config.toml
norm_place = "pre"
tie_word_embeddings = false
init_std_down = 0.00343
beta2 = 0.95
Each number is 128 + 24 x the weight over its row's rms, rounded and kept within 0 to 255. Layers, rows and columns count from 0. Numbers have three digits each. The size before them is the row's rms in percent of the matrix's.

# layer 13 MLP up, 320x128, rms 0.133, rows 126-162, columns 0-127
094:105154111142158123151090104145141107128165163114116080097126125075122135184150076130136117158135137168182124120156148128157119116148141145139127123140130123129126107127147106120161141168117136135137133090126121128092087121104153127092114085132162191144165100125111105129139114150144129085141131117142115117164147104158175118116140136124142106162135163096102122173134100141118103136078
101:073121139116106140137134146116110123143125101136103117147103122130141128126155116169122078124156144118110137146107109115093133103160125129130122121086119157116132127075157096122129123171145174136099144119126129162155172168127109107096098106104167063107087142141162111151116159114187097135120119102115118148157106117088094124187111129152138150122100094120102109091113112130128156112114
099:087141096153169135138066096103138153167140153149132125165096146114135142110111106135107166089134119139108110149149078181116113112140131129133127121127154108151108106150074072132134143097130088157146145126100131129118142088090150092097151094130139126175175139152114098137164100123094105108113123131107089147153092128124120130148119104174157130115146119114129097127140129133112134147143
094:090125147117124137133116124139138148161161119146130116125139114100142108163123183139143153132082106112136121142115142101143129120095124082168154103171129096175112155161139113157054126088078110111109126092093144080096132097129081146126137143110158113117128152119109140125112139119146071127107156149131153141114123119145117125146139088148076128142149116136141140130103116159105139078152
102:172104128120096142120155108129112158063110126104118125112128135100117134160145118117134145141113103113077131134105127092114111127128139123180175102114095103145129171142100123115155124105107167093153121163128128143113121112133136142111097097129116156073126151093101161143104136123103150143173132162136102108155121108163085104103105159170118084155164107081153157104152131130131123147118
095:170137168139134116129143116112130165097128103105133102154142078119109125150118119123105115126137107142087097093151091118137096099121102106160131124079107112131150127097115102101157119105117117106140141064187140117142101112165133136079107110109131141142198102142114145099121150138125136113148153121108125163141121169124139139128103106140149113135120143128152107105132168150061130074128
094:148139098124112156138132119144139119154120096136117113114146159147134082114136095170134130118143094167138127090116119094091130090132121123149099144111102130111137099095161135093118149133110168099155114104160152115132111136134158124143149141152112142147149130126162138131094115125119084097112136076096132107152084121134147157089137131131105123117115108155154099117124166060111181139207
096:098123145126090148167121133118115113119134096109084135130098113119141112179159094114179141125147071093163184120118077158156121103114148136118124131116135131125087134108201116121133122146098162133151157154115095125119092123149147124125136128148133159122146095151122146131151132121121114120160178135157077130117117133180133135118131132163125090112133159121128129155146185123137124133088
098:138104150141146105122131107105131171108149155125125138136125161120163140127103161107112153122102086127121155099077116125125154134112159106131129115100125113100100110147103161132141133066126104160104136113159129116103132092101064178142128160127132140139136151129143133105169105085151170111136142140145119148099099128106128106089153108180105155109099145127147168083101140104090112149095
106:170122115142127127094122135169132135124060134142125133145135127186143070097138121122172095163146112118143137121125131152119143117131130144129096168147104102088120151106153087124136147123126167102150165140128141092119153127095133096108112125108109152128117156156168139140129140132152125163155051124115102130136101093157155102147131116092174158084133132147127113121125154143132141162165
096:109121163152084150131059094123167113145121120161127143096098171127125181125164126163115121148098149106134113125148075148120095119163131130138155113129118136142142140113162140103128148161077109149152180109100141124127139119097109174130153135132128119120104137168169140163145137110139114130154129144165135134136130152139175093129080167130128123157144149138155130178129113136155129157143
102:161096130167115123116103138087150122165123117151157134127150127095141160136131108122123130115074111091160091106137142127146084122119127114153149143147075134122106144135154133121135123120079147154132136104129156098097132129164126123127136107145093090160088126102157094138120083097095131069090121127122101121097099149096136084123115144152106172153128159128153134088149135070148118132144
096:103086137175129178103091105162139122119135088150148116112152138109116108146145137125185069131090164132106150125138126121144169117187062155122135165128154115143092146102118111152151170127117121134117108162124128106142109118104140131151114121088107102101111153092143120111141118158155154099121089111138112112111110135133117115120141115124112141142116108176126138135153091127116087147084
107:074162173157070104112157150131087142133134101124104148160117116124130098139140139139116134078158160095125136150100120105084128093128158116136146133150164124114130121145142120131122148110155115121134103120113171153102151100099164115168111141137144150069130135147089120120092145118150139130141125122135156138146102120134071157149129140097135169148145123135058141136173123172130134125146
103:098138127116116119110130119128132139095157103120152149145165134136105072117099124108141126118154115158101129150109134095158165088142155107146104137163117174109106082070106146125121174115121104127098126127121096140073110151136113168127072168098146121109112133111109120113146148108133113148106147130132146153094080093171086160153119136090146119117104119129171113165143113129128132158115
118:074158120102133132088102127112125108149141144151120163099109068097132125152156176130132153132169123116094099120136123135176140126144122182116094112142115114119130121182115129139113111144096128116118148150163186152108166157120122126118144123180137114125160153148171146120155133131109107104167148151101120097153110087134139120117165111127107148126119142113119110065139119102109107145162
094:143111148161121113149162119145093117151145140101138157072153091068160105096124123172115184163137096131105135123121104145106097131068137142138120145156143118081144119140169110126110124099169124121102161138141142094104117116118188146107167116144139114122164144127145137104130119120090115121148113151131130193129144142152131126136149100128146118118098130145128110122059132116108137117134
113:156147123147118137084153106110117133111162108120132110127129136127175176143084108172076185119110146112107110102132118104117119118117119130143151095121124122097132136155146127118136111096120107127127121103187189125093088141125142173103177151134065124135126106145151166157130144119111125198134134120119133149151112149111126139130102110111106166136140124171129089118120109117135120146090
095:158116131140140117118125078117186100128138108149125135115133116119164150111104137101130142102110158165126153181104083149101119171166115127144164113093113167130134099133159111155143110118145119157138128128125077129145131142159137106160149111088159140152127130104127177141121139155118134159104131149162108151154103133109121145129124120124108131052141113148087140100113093131112053126129
104:136121094146126115117135075143149180115116130109132124118144107154135185109178150156138128117153156109127112154112136105138127130129124115132137137155144090142151128163183130120115154115152144129152116145102168128135105148134149083119143154089141124153163146105117150099117053109142108126150092158132099138118108131121076102159113126144136128147149146060136132179123150101170134146160
092:121107105165103105154109132119090141165138146141129154131155107144079094105135109122114155152102082119134166134151093120121124126105124097103127128146126106143128098165131134209140145144121122092177125117107101105148097140139181136135118099126173150088100131160129132108103146173156148131119125198120119107149093118149115130166155152125118114128107121170146141126139119102083122125126
100:146109121123125145117130105130159140146136102127094136144085101136094108132126153178134108149100123134183084120115123107109101130134163129117126145079092150121152157142105127166126129067068125135141148117111107132137136139136142143134141118158106145116122108127101147082104172131188099155143112137178129134101118115119152134130114148143125146121164131065115105203165151111132124134116
102:121137142147088163158096129106097098162104114164104131096160161132123129152148142125151135130109142121109120119131131136133117155148122113085073139129151112138130128118168147126129104112123184126138161109103056114086079174121143080144152152116170123130077123103121123143133132176133167108125073122137107137145128139145163117142132162144097127160139109170119122157116144095142112147122
089:147156169121139151121148103148152143114145125099144124143115096139106110117137160135146138145116170115127141122133170116143129113099119113175144126105070153086143134113143156105101157107090100120115169134115171136111122091115118132129130061093156151137130118133166163166120124064129125152137168089126114141149142147114170098123132104109141185142147090147124125139147108149147151139080
100:129124100180103133089140120158130128126146173128108158134134091146138131132150190144115131128126110136118142105116126112160171159139114106118153158118115143082138101090130172114113129126158114186120133115163120154097087135104145149121146131099131146120124063154139151145128158103109127146132100138142094112135068140105156123098189137112087142145119166117125125122150119148167124088157
094:128117155080109154149182117101115099129124120168105142150133124115121125110161138148162176162156143111128141148143151104185152126101144108086144110089096144174115122098112130110105133097122123116119164086147127116100170119114135114133142115133112147120111125135149146111108100135116196130107099109136104169136164111135131131164118124117169160105148160185111135145174101143148134141156
103:110127071150171129147124134128064140123145146092137111099139172134087164166117133100130131087132166056114116068122160156114119114109128150145117141182136157133107167137127129132145170121106115140165095138131137132093153128131137175103165139137150148110131141153089114136091105133115131120112136133101172130119132079138085142127127115143131131124141142098099133100156132121122106122142
099:137081179109143130115130099123138123137115116155138120143159118141150133144100108120149100141193145144083113120137121161148115145122128109188097140125083098138126135184152108155157107115111126141091180147145113101136116186089108142125123115127119121091115130114138129157097108150148149110103136140120103141146165116108108095149132125170135132147141079135142143139101118148074129090078
096:129123101133115102097134068100163150150127080116127142139146155112131138114132107125116121125159113106139154096110144168124148105109136094139120146124111141118154095140179084151082141139149128093122134131116118115127123082135148126139135160097073122086171139155126210137139114124154155115142173127159178105091127119126168134121171140146137105105149141119128131130146127103109162100096
098:122061124153127075107175127134148118119146148133106144136107140101105118117123098146110128144070118100125098132084135112150124126147079111131130084081145130155112089172099078115106094133123133147142116144129137093081114128125095125145153118088140119157091113116151136120118114151127083133116127142123170137128118097098078168134141120125132131141146080127108166137113109119099161156112
100:127134143119158154143099161158133098127159120133115131139150073121098164095141144147101125080136135122176117147097141132149152104104108187163094147156132130094116161139128137127149146166109134125110085146101136095107116103080151120102111180131153151129122126106072096107161100100092143139104125164114138145128136118167097155128141100109089162106130107133156110144121140146102156119130
102:118131140123130155114107122140107096170165135104138127103103084158087126070170118137092187121085120117110120128132151129107145141090097114106113089123136120127113143110100111107135151156157148064109123087106146185100120162135130143144148120126121136097129156115076114150090118136151115136106155112104113133149124152114148092103139134142118112111176119115117113138126179088126158104114
101:167118136134108127148106132148155127119130109171126080151169156100127135126149111114148118110164110151112160137126152149102111111150146107075138121128162093146118097108116157156110146134155171086118124161115143105136180141102112160100098171112058124130099077134154104145131150124122121112155105111077124145127116143133105174106172084115111113145132113101114145144127133088150126117126
097:078073122153148155134128134127126113093114132127131132107173127149161139159118106118134081108129104094173165112098143135119162092142164155110114149158154111108146124134107143109117075125173134126117107137180085069093100108134140117152162081100167114121136143143134103130114123134156128133109144108114155136132113108126162143154157136129152177163130134106108093133138127139141154090153
091:128135102070145105109128131141086107147114099088117127113150138121100111132100148109116117137118121131174107126123121114149109080085141139089171155157113141128145132071117128063163116159129128136144160083147134143148100099149089103138147117107127154123144152136103129132122097114103145113162122161138151142083109126129099127120130096119144102133165154177152082143159148111126100181138
092:139161092132138088108107144143112085145162156118091130180109165110106147152130121152145110140111079115084105142130113098114163139129089159102127104147129150099139120147126176155112101193104088163125167169131149163099138141166131167131118129151127151103139124107161148139098150135110146159110156124139129115140114128137113130121116115148124124147154183130097144159119126133148154081145
109:094096125152133188147124153134153123130128137162113112108085125134127123159135137173117135126096159156128124134122086125109144135117095116134148121131113093131069114119160108123114146134117148121126165141153175092145116110145097130079138144174122158148112129131171110153108127158160112114147137111091122153116151169169101152139130081096155095109146130080144191141081144134139126129146
# layer 13 MLP down (transposed), 320x128, rms 0.133, rows 126-161, columns 0-127
101:126128155150206104122107150130121109141166103159117133084119146118124130154133097168151138152099152121119104112105134124094114130176141157157098151137140117146107128090120174095104154151108110137157126150132126099132103116115103164098132133104113106109168099104121146126136159134154116138121149126163113191083120133113151187114088102138120078144131138125084143168108150123123126126155
104:096128117067144134087150134147106177115165151146158177163158155120200131130122110096107137147150165118105092147145178098198081113102149145125144106156127134146138147116142111133097098144128112108153098117148154170125137142144110127129113125156086104111098141126144141131158121127090159160167134141114119120118122116141109108148129147129119114114105144123142119111097134081105123127130
093:147107147132116118137138112148118144152138129104093143135085133136126140062139081135133135122160100159139104117121103133128164132131132169100135119143098153134127173093111151141104186131141126141118132147116121166143150140124153110197159147117114107132189135117128126169121129102143129107123196134113120141155129116094109095090103124115117114117142121110079172092157118122091181125121
096:110114084110115139099144148092138150122108112112097121131118162159095154146198147127140181134130136099181111107078134158157111145156128135119157143123182100076155144148129117107116102121067118140145114093113125121131110151131149130099133128152109125098129099111108114104102158111123169164130099112123125112070128135111151119147079146114128130105093165124112133144149146140135146154155
104:116119125120114125149140134140079125164128137133128085152158147143127135147113138086125156173155209142121134120115132138119109122114112082102127156081113127102179118124140130161139153109114158118143117096101092118119121112155095072082114151132102155123144171116151150107181117138135115096132138105165152155127120118158178127139104147117138105093137130171153133137101097096105115107117
094:132138162112112124127116157102142115110156127116124160176165148138159134057184148135137114108141132163106128084144133104117131152098126100177077168134146137156100110095125135137117107167098111164158168145120129139143077141099125116122154107120108147100080114134096110104133105103093149144141141124083131146159150142105162139111120122131134073161095129119135149130145120117100135123143
095:135163102131181119096094092137148126154152114146115148135108122087125133155120138106113171161140129105134118119105180116119114124108119106079165107133096118133138124176113097089139086119149100113087136133140121137098138127146083074127105150151114137115129125150090117106128138194159152107100080145097130122137143130130140154128142139128134098115136151164108117174163121174133108090115
103:095129118164140120141126154110148193125167149120147134101095099105137100086157116119108091154113101127161177126106111121194118152150120119181120112143115150160121117096130131119146131153139070148135105110141152127129170152119173121111113130150133132152106113133143126111112115109122152123168126134143153108103121112127173188117145170100115154139115101125153105147119133075133139171134
100:146153117104088154134113122129092138159125139138108095077145142129091143164166103102145082122135120152155126086126143142132133159134157105125105146146136150102134150154080167112164137183197162144132139103147151125127123174101120138101171093121106138154134119142141127125177136114111096119130090151111120096109163112084118162119151121120127109080124129130103119128129160155137111099120
105:095127126092104098162110106135133127152139129096122104130077136106121089116150142127152158116182119131129130110098162100147116136118135144127121132146097113166114201150135117116152117119109104142139072149141135131154146091112151143086126102111155114154132128162135151115115134076099163132126111182077134090106129114153104147153156115139115146113150155139108126111148162188153113148098
095:148118094130094100136104158146121080148109154135124135095109143105118120166143121111180141165130114107100131137090121088139129125144118150136098162130134133134164151126130104125135093130111125115103139092127119107115113179110105155114137079100146093107132082111111139128112112101120156153128086122096103139122143117162153159135110134063189113110117087178166152141121114176139148130147
102:111145153099100128122125145159131106155101152096116148123127133109106098156158142103126135126128175135133110117097135120109096150127134105112154138126140116102139193165113148124113110158142149155146123158102111139133154125033143147136107107160118137098130117143157128136152160109107138143151121120086166136128159154128135138182149185146090087161141118101132145076106107141146160112108
100:122088121124171115140114089139164144083156110133131150150118151118135114104143118125127134149111153134142110125119097137100118166140135100109076158104170118126150123112149099154139125145145120168204108166156147107170129114132125103125140117116127156145144115164105135113092112129160109154152136130167113129193145103087113131130131103132101167108154132149093100105188138147163153155129
108:161123119128086134148072155143148137115117163121108172119107151113091127134134131120140130131115132169133122108149115122121076109097117148174143142116118147130146115149091162106112121098134143110156107154120139179143113113102124095147153150200149161117156141108127126125081151130086127111107100188140165132144103118119110097140132106162087114157128137155093103108134118134146073124159
101:096129119170149135149104138154074141148123094178107125117135124098122128105117107152144166106110130159159139132147129145131142098094127149106118121096119104124077154098153157085144099115116145133189158114143171124067129149158119119172081126139096072122144114105134121131103110128143120130124099117094108146145134103107155099140130115112108118154116140138160093124144119174105157153093
117:091132131116130132135064121145122163094115114134147168143103086079130178119160154138123178152129150084102120154124138118151105130152136100143142096149140124139155121147142122127132083128112127154129127131151148113119085170096132132125155134133094135120140113170126142148138139131141088137148112138102150108118108108128101145163193171104157139071138090132123116125121190122087106122144
101:147110138153134134163095102130167144118121112164139120119130149108149180205156170140109120114125169151087144171109137147141120115137167133115106125114154118114133093112152149160132120122142144143166122118133074126148132097101103118120111135114183097183108123166117112116144136148130142119091141153119173155083097107120116124141152115071145104126140142139149136129136081152112130128090
101:131120112133093107136142131139161092118088137116106095142142107120100112036168137112139088149107106131105129127122131139133122141126127127145140159085116117107110156112102094143144122126136128135142160155115092101187166100126046114133126121092168145130164133149144133118118148127110132077110133129105143158120085147131088136162140145140132111168125118130116180117164125128120153119100
092:163156090105103163142141131087123130117143175106104105125098108091110134096143119124107106148140090113121106147114128130163147104096102129134124106161125169109140089152119159128156149185111169153096128098116172141099155166092099146103120125094129130134082151164146128122086144122156115137133113117123124153145117148125144172134091128128187151148116140147165112080130126105105117147112
108:128127084151114096144091122140155130134124145125171146171117144167103114114107169130121164100153110125126126147107126119142117102109160080102139069167136144096133125092157109132106154094153128114156120084109133148134100110098080181119123120105147111116092150171123127135116074112096128136130106104101147143100130138093142118156135118136124153160129152099164101145193144116119133135137
095:122141150148131102095109170113127130099130127146126144105097119111109185108121118149116095118113173128134087109148130154182131155171145106077096094124142112130147146105139130146136096145159126164106130137134101086130129155158101154140092161155093147160100108132117100149123132111101096147169133135169080177097157144142154111130145132100156120149121161085098104128137113122119129089123
106:119156116082158110151162122153131161123172107099139156159142143129138130064135148102117130166082113142121115133115140131111125130162134093122144172083103172120135114156132130140132119107179158123156154110130131102142129147093098130150096127119159111132175120110146131111148131140091136137122085163169090132089141147141116145105095105142131109116169122139133083144172159127121145173151
106:139085120172095111101139141120129156132087109126136116115152158127060100098159154142093196117109176099111122169135124107140113117181146149150129089115122108114138146107119124129103153075087147131162136137151118109137100113134120123133108125105135129151129139101118148162137145111147144132102171125098128181135133142177154137126120106153121094118173136124119162144097144133167108156132
095:113117144136124150116157154101131126141124096097144150125134130128128125095152069115156115131118124126126129121152146091143134132077123101139062155133114094116173136152095136138092151141074135094214122089148141088076124109138108137168133113111130126161101101097105094120113138146095161124122146146120128114144119127145113098134144137128118120117117192107087120126142135127133108143080
097:139115109163104114111134133123104157172136152130141146112139124176168091077130089145126174148161152147113108067142115133137119167153110170118182141137153142096124141158107131126101123084164139145148128131115111082137088125112101125100124137149107115133086097121121125093147126128108104149192167150124132160094096092124117142182119113126138131118102142139106123147146132121122156135114
098:099104127128127099154168123094153150138144138150108125121117150116134111112128152102157151135138166121102123113140132119117075157137167070115132141143122105110109174167134163147122135174131108139091140101148162130139116182104089114123149144149124155133106105136113136164139115113164118125094106083120124091145110190079108123147153152102145127164125124159092105134119109141109067103130
103:127115137165172121104120133128110143118103128121094126117135173126102141123145075191075152110139133120075120133101166112096140109081071108122111120131092105113149109132101122160125165140156139127151164166155118187160145162127101126111138124160123151124117138132108158164130155139127122124126135116082095124156148081153096153154133137140142129115159133099129116090093138131110110107139
103:093102134088153091102145142078129134175128143153098116102131133166129141123090142140104153075142110112137143108101094130164128108160153121132080161079147123123117143110143167143156134120151138167088136171123105118101160135147119173117101124162084137137095122157130117123126123090109146135158116153106105128127141169116126113123145132108149163109182107096096139156140099158106129141143
100:104156120130133159133162118176110154147150145130128150121149131129131099203133123177108104151124094123110122140092130120080109146090111147173159119140157134155158179165140102125113168140127168146108126140141123119125095133131093155168128121106119134116115128116110129076102115130119134109120071123105101149130139112124112152113139136139148150139097153174094135143100091162107119077165
096:125132102148107115097102139187138109145082115110114128176070150125108140129117106059132134159159139157152100116084148080139185137111127118139147157112136091157086109158138128107140128095143125102105119127147112132122146091085125114167152144125129087149081079129164152154146122131116141122121150171134118171108121135094112117130118094137139116164138112143135138131111118133127136109114
108:132095145136142138112106171138153140124113106145118172076094103127144132142158095106120124104112151152137166135139116126128144115133124135127102066133126095140098171095114163122157133139091084156090086158148129084155108168122132133125136147124163095153124086143128153105143095091129109173116165141138141119114116125077144146086127117151102133124101160125122150142098143169133144133080
093:141118098106159129165136128119131133081114129162105157115138150135147122180113161091122031114130106154128166145121147138121113132136127127133120175106123086142159140117129132118106087101182134173133087144147123096128096129128139149108096131138099152132115138101155135136153121078120178073106130131157121145100172109156134152154112104149137139143097152129111113129108117143110134147122
102:169133101132156137126099146083084096155106145146166113126121118121135129115137132147195057140090120105176107164133134058151119153114151135088140144144147153138123117093125124120156117141118099127141144122133150124149114107136111151112111158100100106147103133130136126140153169118159114155116113112128139079135123130138157163171173125089086153130169147107118139158107143119146127126107
099:108123141132129153121118126115145135124163112086126166124125132117148155154118161124109096173119107229102148113120181096148092136128114134132127147106064134138097085132132079121078113138106159125142173110139114142122128109115106132186148133092120130112128094122107086124109144137110129127121115138108107097110096161142161142145113125129127175121143083132112132094132154109112126129127
095:142132135105127153130141145101130126174139136114107141140081122119123082122183110128133129151145145134129165151076143157151133132156101162146113118153136190129105146152146117166146144109106123123144105157096112163136102151124128120082148168133135121154127117110159129128217142156128153136104113090132095122091107129161149160132105146123126088140098119132117162103100137134129190109144
093:089130136129105120147135130149112136169102127169155182133134129158134119135129118141137109123150186123110138161116120153146132122124131069109121103161123159101142128145126121103109171120109103137151109163105106106139104092104139120105140137101144111088107169113126086180118079134163124144089101150125084175143111160115157161171097117137073145121105113146099134104143131132157153134114
# layer 13 MLP gate, 320x128, rms 0.136, rows 127-162, columns 0-127
101:124089107132156148133138150105109130095156160152171143157137111145112145199081152156144150093146134119132110136129127124085123148132116158131151104090144109107111137100172111158111132175111116118100110097122119126103122143123130141138161145106107143130101110150170117105077124098102122139109146134118098170129102153118101122136174127146119140099179083111140144101093094130169151159099
095:109131104191106124115135091075129145125132156093117124119125133137100121156100115136135089121136165112084123180154075145137114129085099113108148089134148097152109114160103099160146113091157110132139104143135144156102128114080124123113131120104104164181143119121091099137141158141108122121149142156124098119119121137154141063090107140120115144137127102120142129095162146148170131115163
101:162146146112185109130146117108107111123132142129165152076135097121180127091084110138119066111137133175106138151173106094108112135136122155156096123137085130133097117109128130151142130159175107126130108157128119140150132111105141098090163144127151124164137130133170122101145110165128076158094129146101123135143125165146125098135155097124151098116110094121152137129078141140136119122101
097:149076122156119122140119091125132143117123134130107141103096109106122086136149085121102106107097065097141125106115108133119124130094140152135106108124144127140118128063151118117153152127164138133100142172159158104136077125144140135160143109052181135112112117130093140121123121163079118134158109171144168181146120115124114103140097147144117131161094114147102139138125153132132149117132
096:144130144144132132138057169159129109099155123150192117103125166150109109131152129122119117095148124117121134126112141167143156102172172120139127111145111127164105135097089138140119137111173153097112107078145131147124135124159157074124126137110114136153131125124146121123149124155155108180131126127126125141115120108130081121103146147147127206100175142086117165126131167160117128123121
089:110128133099139100150133147103103140094158142137183089128119082153142128086117143129086161085085125116136102133134114115094141119122154117076124109054151121133126156171124178162142138150098124130118149076099125112100152128149143106137110120119133132159120085130144114103152130114139090120166127142140107105111115107135107137112106157125119135137135119111168151135107132098121167182084
090:139141154124114100109105135115188171113132111103116145144139126089111127101114106141135079160136137137138154174114104151102114156165134180141102100135132102133152116117114135122115127150151134116138140164077138117150145120099131083110166144128103088099122114087174133131107131100133133112119100115183115090145100101089157145118184145116104116065129101147112137123102144121096139140120
098:165150148130125131166093114131153112133148169158152105131133100174087134128128153123108162093116095131115123134171142151108128110143082141141113173153149119123121134087127088148154134109118115133124081129110095083114144136094175108123140142091115147144103141131147090120151114069111107175103128134119134079113138117166147111133117121077136119123148096108115159108178115101104097137117
103:136116083146151090160111153114134148130127123140111114110117116163138098131078153159147134110161102110099103119147146120136130140138106147110147090100074096107139114145165122131116125125156124132100127126113102093135137142124168120079152148099123135152083134169133178127109121123131147125112147110143102111180101152175120082136129116081094157106104154146131137087136151077072138108120
111:136091099133128118153135129112158117144142087130096119102121127128127107156110151138087151139114153186094151070127128169069130134113090127172149103141141157136129132144105128091113117121132103093105104154123147175126106142109158108088118158134134136136106116138087135153103131080154133096129139090134127155126080078110080107118147089089141139158156110116100140142103152114143125129125
095:117135172116106095111090145103178152117133109140157094128104128129104142137178147139132115145081120148146137152154142166080109106141150130111140159087110150124140086097129134145090091129126109115118137163115159095050160136147171163143113123161093144132116112106141159120097156076112166149126152153104104125133133135113125128126136159145111167150127122133097115151150120140144097120144
105:136122088176161100131116156124153122123139155094132119112134125149136125097169099154108074120119105086159092115105127159118111136109150099101146142143128152070141117114141128142135132082174157148140129147122133111131110135139128114105163083105119141158106115121136162145113105126120161109156139171123097156180156142100076147138098157136080151088156130154161136168153114108126146126143
106:121110117118138150084185130125105118179151099155134118143128118167150172107152151142144083140132165112111135172087110113104189077105141147119117169156106130141131101130135117153096134160119106150119099143121114129122177117122115109072165122110090135171113117119155142108164115142149128141095113121119134151100129169133129115090098124099114128143110098105150143154116151121140158168128
105:114138123170163144161092120101102154112095168140177081123119168125128159148113142129114102168084145121123118114144140125107153160126122137093151147148128145131133109145125131130127108155130103146113142119134113143126117096099131097122101135121142129076146136166142124104095134122094132139117118181105137091131164128121154101102149168121149161197092092104182156121108108116143181114153
097:119111127151094142143099099167103126175112117134104165143139097130161139148099130108109099152134127156115077156143194069115126128109146140113111154154097136112134109155130150147141155107151120170126169115110135107165130110108144169103114102147095126133124093134108113122080117146129133137151119156121151123102160199127154137149105106090105145148145158124097133144106131146114148078122
101:131132114131135129095096130107136158115124122136108145157160089155152169154128104126151110086118161129123137177102108106084126117116180169124135102082160148134090136112127142118125192117125100114071139124105146136123106134093086164123170176132141106132121139101167151112177107134103125131112149123142107121151154114111100151168132135159080138108150124084120125134120129125164113103119
111:122121129126143144089129118124112189113154127095121137122108151172178156137081151138142088106156148128138103141098115110114084107136159125146159143131124141130104121137121149133130110099137160141151105120173167159139095160125162107096106140146113140110132114171087138149144091128173127198116138115129150161128149132116151118095157090123123190151149120144134106159116113086133116125163
089:144093171127125096164146116115154129086172171145118092105122166111149118085146130147113133123099128131100123118155124137116158157122142170114133136107125082140109147121132134163145130155107123128114163103161173141103140067110157108108107139119112105119097130116136119108182130110136112111116114128198106127113114124113112110092114095065139142131130156155097125149106136100100108178118
107:171148071159143131124153151169147128126101108102128136143131122133146158139156117151097104150100122124155155131117122116114130133102087116121131080080127118143120097132137115146147108156119118127093155090157131102183090120111131193153118132120118101149133139205143111087118121121133086137086120102143100149157164126134137118114138157148152110168147125101117125174147150119154131157153
099:172122113113114154119138116165140129120116137125147152153145127100160105102082157105111137132106137133109159123118126104098112126114126140161136163105128167134139114134121124123129171130096107096168152141101142165184141107136157120100117133111176101115198174122158144069141112115116147114099136118118148126125096086143157141143069161104111125124134109146073113086159137143109109150117
096:136150116126112064137140107131086104086138117124143145158123101104099171153138139117120142128147110122110162083117142174116131130096094107137125149125051144070135145107141083155150111145158136138102113129124143147109146120106149161076142099143121157141174116127132136140136103126096116117154107143140143130108180125142105129109145082139119133134107110131169150126105113160088175127154
102:064115128114108157131120122162103128136143102139200165132119130080095147144133146107143092123120139103113122130128116139088094157111187155108145119118111146149136125113140096122149155111161144089148163145162083132132132093115177180114143132121130156149184119090165134145125144115139122114128098092089108119147123132144137135133136137129106125126120166157150160126174131167132150104111
103:159130178105128151105133123154112148120135150141141138109102111085132108123113190117117079158100147055147169121113094166123112116181146130124154118123105164147138140099112138106154131130117105120096128171101126116162126126116128167130099160127129136169128129142149129120136091142151164137137128129166109135140090128115125142154109135128127085103077065187146129135143108134122117099127
095:122148152115118103143132110147119174118105108112143171127168069115103170135142096108132131144111132122140126083114127076115106155112099125146100125108152146093140110158113147139167155111161131196109142114141128107121138127144167096114153147147127137133106127167129172125135146090124145137130099171150119133173083107099112147093126167150100115085140146160084143122135140132175117127130
096:115117141134158101123125140105160165126111094107184109116129143157130103135089120056138123159123116095114090119106126116139140104101133121152122159131117113110088134122084093120130106130145118131107131115122157104134115135110144079160158153175113159117103127117121135148152095143136094136066102116103143097144189113125142154092119125126118124121140113127139071092169125119132073164123
104:139116096140116116167110159109119103150130099075156116126130102133093115135146130123134101154133134080113104111103143124122161171096110155105135118135130143104158057099122160173127135113146111139103121165136099106130123113161141103090106138155107131141100143115132140114111116112118107087169112113072105094142163085103129115188120113123101114151130103099167140138079131164111130110127
104:117145091152128129104132146120142189115135130150164111160117110128064131130155051091138103118106128170118143148117132111159142126111132123101184121158127117109143111094156107136169153140153125147137147148123135158098130135098151147123097102106077144104082124124112109135102075145169127128149120121151124119101112132166067104177156102116120151106123108150126138119134111143120123127135
102:101108087109096078139090143115103107162145158083150173143137086150111130125145175129177141091135109144080130106162150134168111142145153100127143103128125149112126126105138142113164114117146098126131134154098114143137150085172127073121090086149138128115142137163113106113105133113126116135111123115134144097158136166139150105115102128173135145153117177132136108165152145134164102115144
101:109082144111126107152106107113124112138121136104106132134129133135137110126084168164123109133140135110109154122126110163139104138109105039112101128105133088113147096159145142122104110144122140101105052103092138107104143145062101132144115121134110110121144119107112127159121146166130157126114104157168163101123074137108110102090134123151141147117137126114158152144164119150161154125091
095:120131133122094139121106156113116148109077126127118168091112136105128078142090114121127157117106145110119140143124158154095123133185103145102097117114159176153097138090119168122112129163139102145119118142121131123079115166126147152105144128096116108199122093125162119103156124113156139127127131153146077137115117137100169118126138151115086133141099118133153104135135142111105086189101
096:095108084107153107162154126125146127072143107130125110100169149165107141130133097124110071133120109135143187126117104116148129101157144108123161170139153115140119125141128155130106135122169193092105138139107137093127069126121125146119154129124132152112108117168125139147157086142125140122176141136160148142114137132153144149135118114083179155094121157154168152117148141124134147166143
102:114144121085126164123132136145147133128087148119120098127153118113119142087122118115129158091131071151113141109131143114142089095128129109092162143142110155100092132106167103088123136129128130141137138122142167141149131104135135153098100103152105146140099103133121105127101127126085172170107105166169065097134156145124167147116130167097096179171112146119140104146073148121110120123128
101:132129178128110133134146077104137137082116132114135168153140144129148140144104095097130101152104092184103143133127087122098093115174144129102112132125092135180098090143128108097126141106145092170119112136129150102084147121149122142191130162105115137090145125124148158143132131152111141110127079147132125115132134155108130147129144126132112128127167089109072137106113170140159168126145
097:077157167096134131123111131134102154161138126118132121145089141139123105118147092095124159108093133175141149115115156129134135153087146119113119154137134148134123144148145137168096129141096126188088125123173108176141101146113128103136131151109157118090111135104150103096135162155148123137110126110138085089125179129134140096135167093133169131096120132183147166135093159136129139161156
098:148126149113117144128147130112129120100162176123124098127104093128085157097127112120106135149118067060124135113112099149099121100109136103153135140156149108158121134127149095141137139154112126148094176120065094141125143099150118163108119118096143129141096103145183122108135134119124128151148135145130128081078152123116096122152098126166130154099150110070100112148116119154129154135090
101:086106143149119130157160127130121104124188101152118116096129147096114107138110110121127127148165142167118141105119170111115114118111130138127074112147127105168123160118142125130092117120099156114065145147156098109142120106097122095095095159148154137097114085113141124126122105157150137170098152093104148143117136194159114154134085076149136097122125141111159129115168115107107123129145